Weights of a small GPT-style language model, trained from scratch on English Wikipedia.
Architecture: LayerNorm before each block, learned positions, biases, tied embeddings.
Training: a variant of SOAP for these matrices, 4246 steps.
Each number is 500 + 50 x the weight over the matrix's rms, rounded and kept within 0 to 999. Layers, rows and columns count from 0. Numbers have three digits each.

# layer 2 attention output (transposed), 384x384, rms 0.0755, rows 339-372, columns 96-143
478499517505475517525532495482488565470505516510454489488477538520513493484496494548476565473485482511484538569547463479490478467526521475510540
468467490550523502469524501490506497491525496469513515482388491532538477516532535508500525463496563443650519516499490503573465530481497523485531
487490472512535479465436469470467442492505470485486498469468475447453457467451478484503489455486474520500497488498495466454514511464472534453493
500442517472535488524530493502488519514532479540528536507494498441447433503506543476515489531531515504509522461519489606503508479527491458494445
498464523501485488555461506538527485525503500514549526484584452460493552479526509492501517526552472503473520536487425500474457456500504529486508
431463496379542509499491550481515484473553514553443455506460503416462479442474509543506495460482491490512504466522472506497498545508478490483422
586498462504529576535518477526498462477460456443483502499485462548504557494518517451476503475476450486424520458485511500529503493511473500528533
549468464484484468463480500497500524520478446550519505552515502407537532550473547454468473525501505540441469538548506578542563530508495508522499
442489473543460566505511463504512502554482457470504552438472500510476472458482499489530442517526479544506569511518462542526471470464504500499489
459535530504544449470468476476456508497536533491550547516511541444518532550511525515508449496492498459436531500513507518539544530527483413479515
466474462478501488503447432475523488514547470465494484449528519484487440515443494461450510441510456451556512461461473466499455464473447525466479
516491461507527479497539482527522522518540518515505530496540455450523487527502490478491509437609436462534479519512459514463477450497504543524598
424478480486441496509472450501562512438471482470499501491461486422396493478538516443449588500507477470522453508480432481501573559492491528492519
515547510447532512522570497515529565427402523434552524452444509504466476491458502488555539433391565535480475480522493521536452434509449479547532
567487483556469508481559575542433540515358518457470460534543533464404498491482603479549510460480501358440469429547519493504595406591481525505518
456507500469426486471470457476548469405574554569515522563616500444453477511438529566409506477522505546508480473483549504453549469452519451440449
433568408478517426436510509433505391490556518512420506504452462450503428461539500471506473483587471499452392449428495488481477492573419473474479
590518530513533466541518499516465476471582531406573457496403439466580464444517430413458408473486516536470470408485476548471464519585478636495498
505453610495521434559475425512507441528565486528487413467349500473550616517509469527438465543475608467468512482532429436511487457578503484429545
502516511516585586488548563459444586567354488494532497418486494511435536542561524512552513453531511426433517614520538533533503455432546473400558
539450484409501553436502452464605438522626469576484556455469506596518497435538490546454553482513437562523523534397505587639548535467438447476538
493566538529442508490485488512447496507485532482498490452476450544481530561470558472539548504425571479504479477523458436489530519470494510525471
533521435458515454513490551478456473453478508491524543484469507547495502540484536521515461491444412517526570459519450431457422609471491599534463
539422512476498526474567515543469447517507478439444484492462597520623486544508441439508515507541519476465504525397488544543518473464543568490469
467535517463489430544478506517482547505409472509511493475529488463494486514480581479536477504471554578491493400570597470458576479538479525460441
478590543562455560438464521455562456468510444598408474552513506500581482496457582494433454544442542601477457469485502412497576481433452530445549
455539534537458533507486480445581583492520541472513527483609424441543553487597516490495518432471479559478510519515439497546487571517487508528474
554498487426521510439560444490538484489498523464526539488532527471551441532514490418500420548569434508431492463500460557458364540499582503497545
433471491521437398512481491465449385531420458492480497400484455553567481478536604495498481522423556479602561583486528460462432553484542523465460
506539450386489442525486469520422462431557537453505451617402517422505458485450446464494425500650510455458475442467487564421395565546502475455388
526476504414536486492476478477492528548447556485467488505432507486525531452514499518466417530541524453530481472534486491496476473489476500519500
491472504526519487527521443483525471480541411527553526478433524462510435548484448556530532538513506502456511432488490481527529484579449592519437
571546486495452510544560409466535512425557373510366525553543466502532504432554579440510487464524439516379511429509451491430420471464449402439472
521514503571459438502493510470556561474480442466466491488651455481484459522534492487439483494439548503468485533477501490512532497578505423395558
# layer 2 attention value, 384x384, rms 0.0984, rows 340-373, columns 96-143
452500463430492492512490534501451476488453504529543468513522511569500444473539447518522464558577482464397548487515467481482521466521579494485452
478483494452504456501498487553525548496567518550520564469488521471564516475483485394499526561492473523467489504548460493532484494512429469520476
474461477480513490503547450513518508492500484482520554500490487474516578523559458493541511438534479518490412424535488439490522576507460579425552
503515475506490533461476509476464478521510514465461414531393590413539518566472511562458442501485537579528500504488532531474561534499476489474527
465543544606488429548536428439497472481538473422542511402577514505461478550570514528502521544552463565536385514441560506509470501561513443506541
481518486565527488431522553464546539508556543587506508489503458519472542507464490526489486515510507572521523516459435527472513423498502402456473
515477488529559560473467362538459451519569573356436551469504523488495501502536526559475509492575533475520572457482525420438479482494536449521469
456536560474482464386456546455454474473505477555501447489496441516491468501458495484473579521477555449481469495491507502523508445512528487562531
504458508560542546448488542544570481508445477558552511524469459497511474452476444521429531505489477555564484483459476525494503502459511495531577
493442505523514474536529552481511517490544524565547511529462442434489529418511482511529478435514520557508476527499519488524571559475472543514493
526486485464488516501447408497492498461477414510443490504462543532472485508532488523463491562364539484542513541597485494532538518480553394495371
573513475471554482454556560423506582462498508518432528451538522511479529480531496459502430496480556531514523558541537488459454459495510385464398
502448505557370513525426478567462421500477473449491500603506463504604482463543473523441431553570436476533439490495576514470501459557474484450443
443524322506487463570403496452549430491539519522519497427446496446535442482510345496518466402493469596556478589549486471438478487486457482485517
536491612352528539414563579536486518489510474500460500405442496515579549536467432383524489521511611477501481499497473471573527537525487458547601
516458647502552572486491350511546499486442421582567535570430572475482486526412564475483461412487534515438451416567463438480520475464507581536471
493454455495495490495481467475574418543428544535486511599597491476452592599478492547531507483475477410426486563441546466582520475463503402530527
499556419536570455472504450586519665514472538504490532619533604488481513513483511500570488333476456537493529513428517494483493571488528461590357
510460435463534447484443488480459504452569472488495482458545536535576485425467530531493528500463465523632468397532517486519451513449502526457364
502537548587477396532596463459531571571474551485503448586376512441563536578497644421476329550589456490436539461509493473478522496563510515485479
544460516482549539488517479525452458547484519470505527566498502503496476490372436498456491410626451434491524545545496515441469451472446508491475
529520532531465554514477408475546579553503544658414583541576474491442511502541433465537581569492504494490462533490517532487540433533447499517570
512550516576533526533468474412563458460507559547499475540514425468373517502521595542473495391425376441490514497503460443436446515554452518451568
534529497464488602503498463467558453463583494554501571530508497515402536459430460459500584468495531462458478512574406443515447569468499587480522
576418509503592402532509477448466533515580521486476405552453587475454496513567472481483535391509429464495493503527427560458475467545524426561446
491461473406575426470529533665592475429449455586440520575533527502448493479453418444482499551542517486415635482468545512476490424473559506444535
551509492539423506565534491463548513535486432608498518496424500474384545446478543513448500540417474458520520455569499482589585471470512465467453
590435526484489572513476540540510543489478631440467498457534550512539394490525389455500456502493598599466571393481508522496522605486506486527479
544449498592544576464487395515543488449539513521404626533552467521478530535450537463573561449408540510481414524526508524507521469509399571484567
432451529483466505495515495554560550490497528461562502554550587442537565485434511454584630464474536442467471534468525518518524499470444493490483
510486463485430560522554490500463521527396497422487537491511510479468491512497565452477489485517553425518465583475456539574532430444503479505526
494401489509594342495543446517464501622515576484564540547441539466508495529474544500401458534468483501532506549484519527450562572523561436487463
505459490467491465523491513482518452469424485487469506474508567507469565499581511513511524528490449567571554534518465485481525578455506539607549
523563541546466476463537404435535426449400486542499400463514577422508462527521504576543539593478533499422422518518455489477490476486566570511595
# layer 2 attention query, 384x384, rms 0.116, rows 352-383, columns 96-143
514491512544463564464437409504470457453513448507466382525520514530531475487455514453476427512492573491467412507493441437504488443503537519530466
453538547583349506498524388469548438426484503414425495535491556539451548519539587562543550486414520521493474441495460549444495364473576499566480
500545483518521538449524513474477491433516538608629516482443434525529486558508505478474482604459463491545524540511450595507593416536476451540480
501493478503536456565574598475480535479516429526673492474567527504552474517510363452420525544497461542560522520464593429461550574498503405404394
575533590555520471477507500560459517506546517504549476514472527502467541507549500522550533523469480477485513469513406436464528480485503602457414
547496520591508439556459498546515497436432546636546484494545468515443455493486502408499461395478527574463544560421509444487459507509564533416465
540547532531601524450490504517474441449489515517554442541539578521488547550532510503480472549557534497456516567541533523467494487580493490482487
381459466494559601493555397541463538391511501438442497464435499454550553557516488502499491526463539509505484484551498461450467417441486619554430
499435458397616479493562524564543441556422517495558572521505469455460475540516470627536528508587517511509561461523481505533426499561546488501558
510454433471494487499352530448490519573510469495574526477505433517505422548471521529534478379494531542436519429544519416490479549522527475507449
600464471468537492513453491472503550502449493527582545396503493484415451478609446442449501514530496427523496511534524498505463495484549491491485
480553487453486454485457442456607495609535480538490511519469505474497459474505502485496578521540465583457522482529576471525571527463583524472394
465535392480585394593483533543480534554520422569429479518533458517483556478562480562455606518469511397599607499487581574530567573515587420535529
499516526481504522487431468500529453471513469508550527569546469502526469524470437508517454491569572562518539525489529502545523499498439472504507
540506541508490483485476472484521516455594491494476483500497624469482475551450503473506531534498485541525581509466491473431518605546446492495432
539540514482460536459485403452428487346591589498453458573432555490608580446549546462532515563601517455421459470487394412465497576408506463511487
509517517570471516546512368500513489482569556443483531597380457475535484477542487437582505420536520452491513477576469522474464487429498489563507
478685592473423524517496411513526467577478470493531472604517462511577621482523584504518542531532543543511451462443591525576469491579477477528507
450497436479486553498517438493559467496456522490512449528561537495537490503511575524571545523443426520491465543507476543539400466537525424570512
551547407512358506508513530423540489456507470575472532562568555541504458523594552580538551448524528543468426481451517458508523534472543455557533
395528520596519457499523485542527475516546440518426478562531490492511549585444549462419507413450475561480420457377522390564570403480490456513497
469556501533495499531497484465515490505387517481525521485519512600413492445492452521488547438504480510510477452466488456468558475466512479443457
501551490486510563478538551524571511627439511517397530617466455562477475519539461541397529446453466560493523533456478536521488450532522530476506
539600490473503500499497411503539543512486518387573477552555544479514534507535531523516468614485568497545499498578549554442424512520501573473490
543473458526581444610496517441540548476472536579580462488530531485442480477554443544536477553508476446497621523506437542469540573461546467562457
450600502611542568524553468472480445478571581527551407548613490521552511562505556546478525438537513513452561542519545359470489478526559455388429
573489468469523432551415516469607551386493527572585499532537457424500531508469530491534556566486500475517447470529462558589553471542376504463505
502563643470555496640530534459489487424543514539595498547460469466471470457516475446503420523533590472431548438559505465424407474533489549340504
573579585466510483473476491498420518463481495561453441537545464492473613444474493497517579481512461493489500397447500478493484530503486531507494
540550443513453438389506477504507501431388609519556553518538462508506509528491585460490518540527472452544465493500473543445473491493465495529552
567535410573498403543502502520385601588463477553619441536588552490471483530504505556497512472535442519449526549460553543521575554525568390631516
515469538581514484532557425574471450526524475498458538518343453509487463459496535528473464532545513477484478541540504544568536529459504500497453
# layer 2 attention key, 384x384, rms 0.112, rows 352-383, columns 96-143
546586449407475484617502539448434478474452423467522456549536523636558531472461534534491466495483552490432551413471459647498401489544512518444603
410646409447480459580450559473468524465450533379468369504473402451471587427507509514461425500419567512398439376399499464640467536549492464438526
535567451489554489534444503473393613554425509479472552511460446603573526529549522559459502547526524501534469467523573444507457492441419500469516
437551563533542448468439511554428518499484480528532534508558480600471461470524534536505542537522527414509537583592558499424476488493510522530534
517536513445499526552501508529592457500479513477478500435558462647499503496415416427478487512509550509486432427463519500480523489592473570415491
472481435517545530461457491498544514497543547521476517426533457527511417485454483546443620535480453449420577511504509398444455488533479590503429
465427483527489444513505553500498551474382414446531449580418482481474441521510505528538501514505463499578566435446422520528595494567542428459485
616564533491469471507506472526458509457488619522470452572549551495434500500427568470568611558500487491448512521309511406581537519536471484450536
484483429578496552493500542492547515445518452523478475508443528412557482581513475407453497515424495499531487569473447497495525538509497475528457
573528463437509593541527515482384507461611528483502492547532492554510539453498425518470569535519511577538530530538440464525535539600496536415493
466452510636498535459492535500482537516559392550400496496472475457479552580560420481505580476500560434571580527455497552517535478505380480523639
520501404511503566551579494534489477551526504521485522541477440509439552441573466463477560476429507516560484575498500580478552620551621465596579
474422552541572567427484594492524536500428512485453497492504455541547458459485532456569505497489484496533508516592411582400540467434504547478458
471490581570510508553481499488429464489462462546495498511512543563452429477526478414465515534397468455518441522484526487560434552450485497525541
472467561573484460517438515521513524520457527513500408472464425399521493503557532538431579512486505467499490481534429436478519484475476497459484
589452586509484547604471469541525489507396480580428468520463504457472570561383576442492493504548491411460492416470484574581454536511462474451501
588485492487511525555440455467540451456528434492481433551432507461495525488439566453605421525478512540546460457485493537578481513502477489472483
534593475453485486536530653426316435509494473458631470524592465533568546484501505490522475532615458570429515475413504404541482505539529496491457
611482458496484462461486566490413483424490424460555458554413467437544442505594521497447478521515476485498435524477497503577475571451493541557497
512427524529549486509486485489501491465549576519455563513518532553463535476393410430488490413513537594519489495477542440556538462617426487463529
435427384506475417522542522470400528538529472484491507457513490483546501552587511505415434473469429609527566509612594476477544499569542464582536
543477512519509473436560514526461544532503537560412479508531460567467548538482501447499448575447496598476513483452580445431489477497505475541468
542523532443480519468533525394466509507506563533510522500514520663472451449501556541567530483457450576440517424479511425433462534444512546504486
569494487541486484476466545512437489531410493529536498474517534522532578530405532548490486576519466437457460445457408521516473518465461552596530
338416604624474547487533449581510530508507494513523522503529443502571432557467489548585474391531532514531541584549476552452471573428521479488430
478573495458480483521448536572409439523519474473519539476559431554498522515586432508497508512425540552500543432497534479505500501438493522542543
430421453510528480481582534568452454460550522520482547413485587490573446515493450471558492564484505447520469525562447634475473431497440457598607
368559455474519540463416531510520495492455432508601398513493527540501516604563453502396586524489452574503619518416529447591477449382451475612428
524497479526473522468503574529479500548495556500496516509474481606534480473553529511500546459521429506565468575619474478455536505471565543491463
551520473457557496492372433488475495527499464528507521477516463487528459531520469486547509445506525574422468423546552469482494542563424434539422
453463480571465462429605458500402540616468556485584484420460508452506523464495480496536598542537549488597604554574506564455535549509541515524443
558524489504457519496505531478472536521387508529611506470497528467526449486532507514557491427519536468421520395467433542490479437534521555483434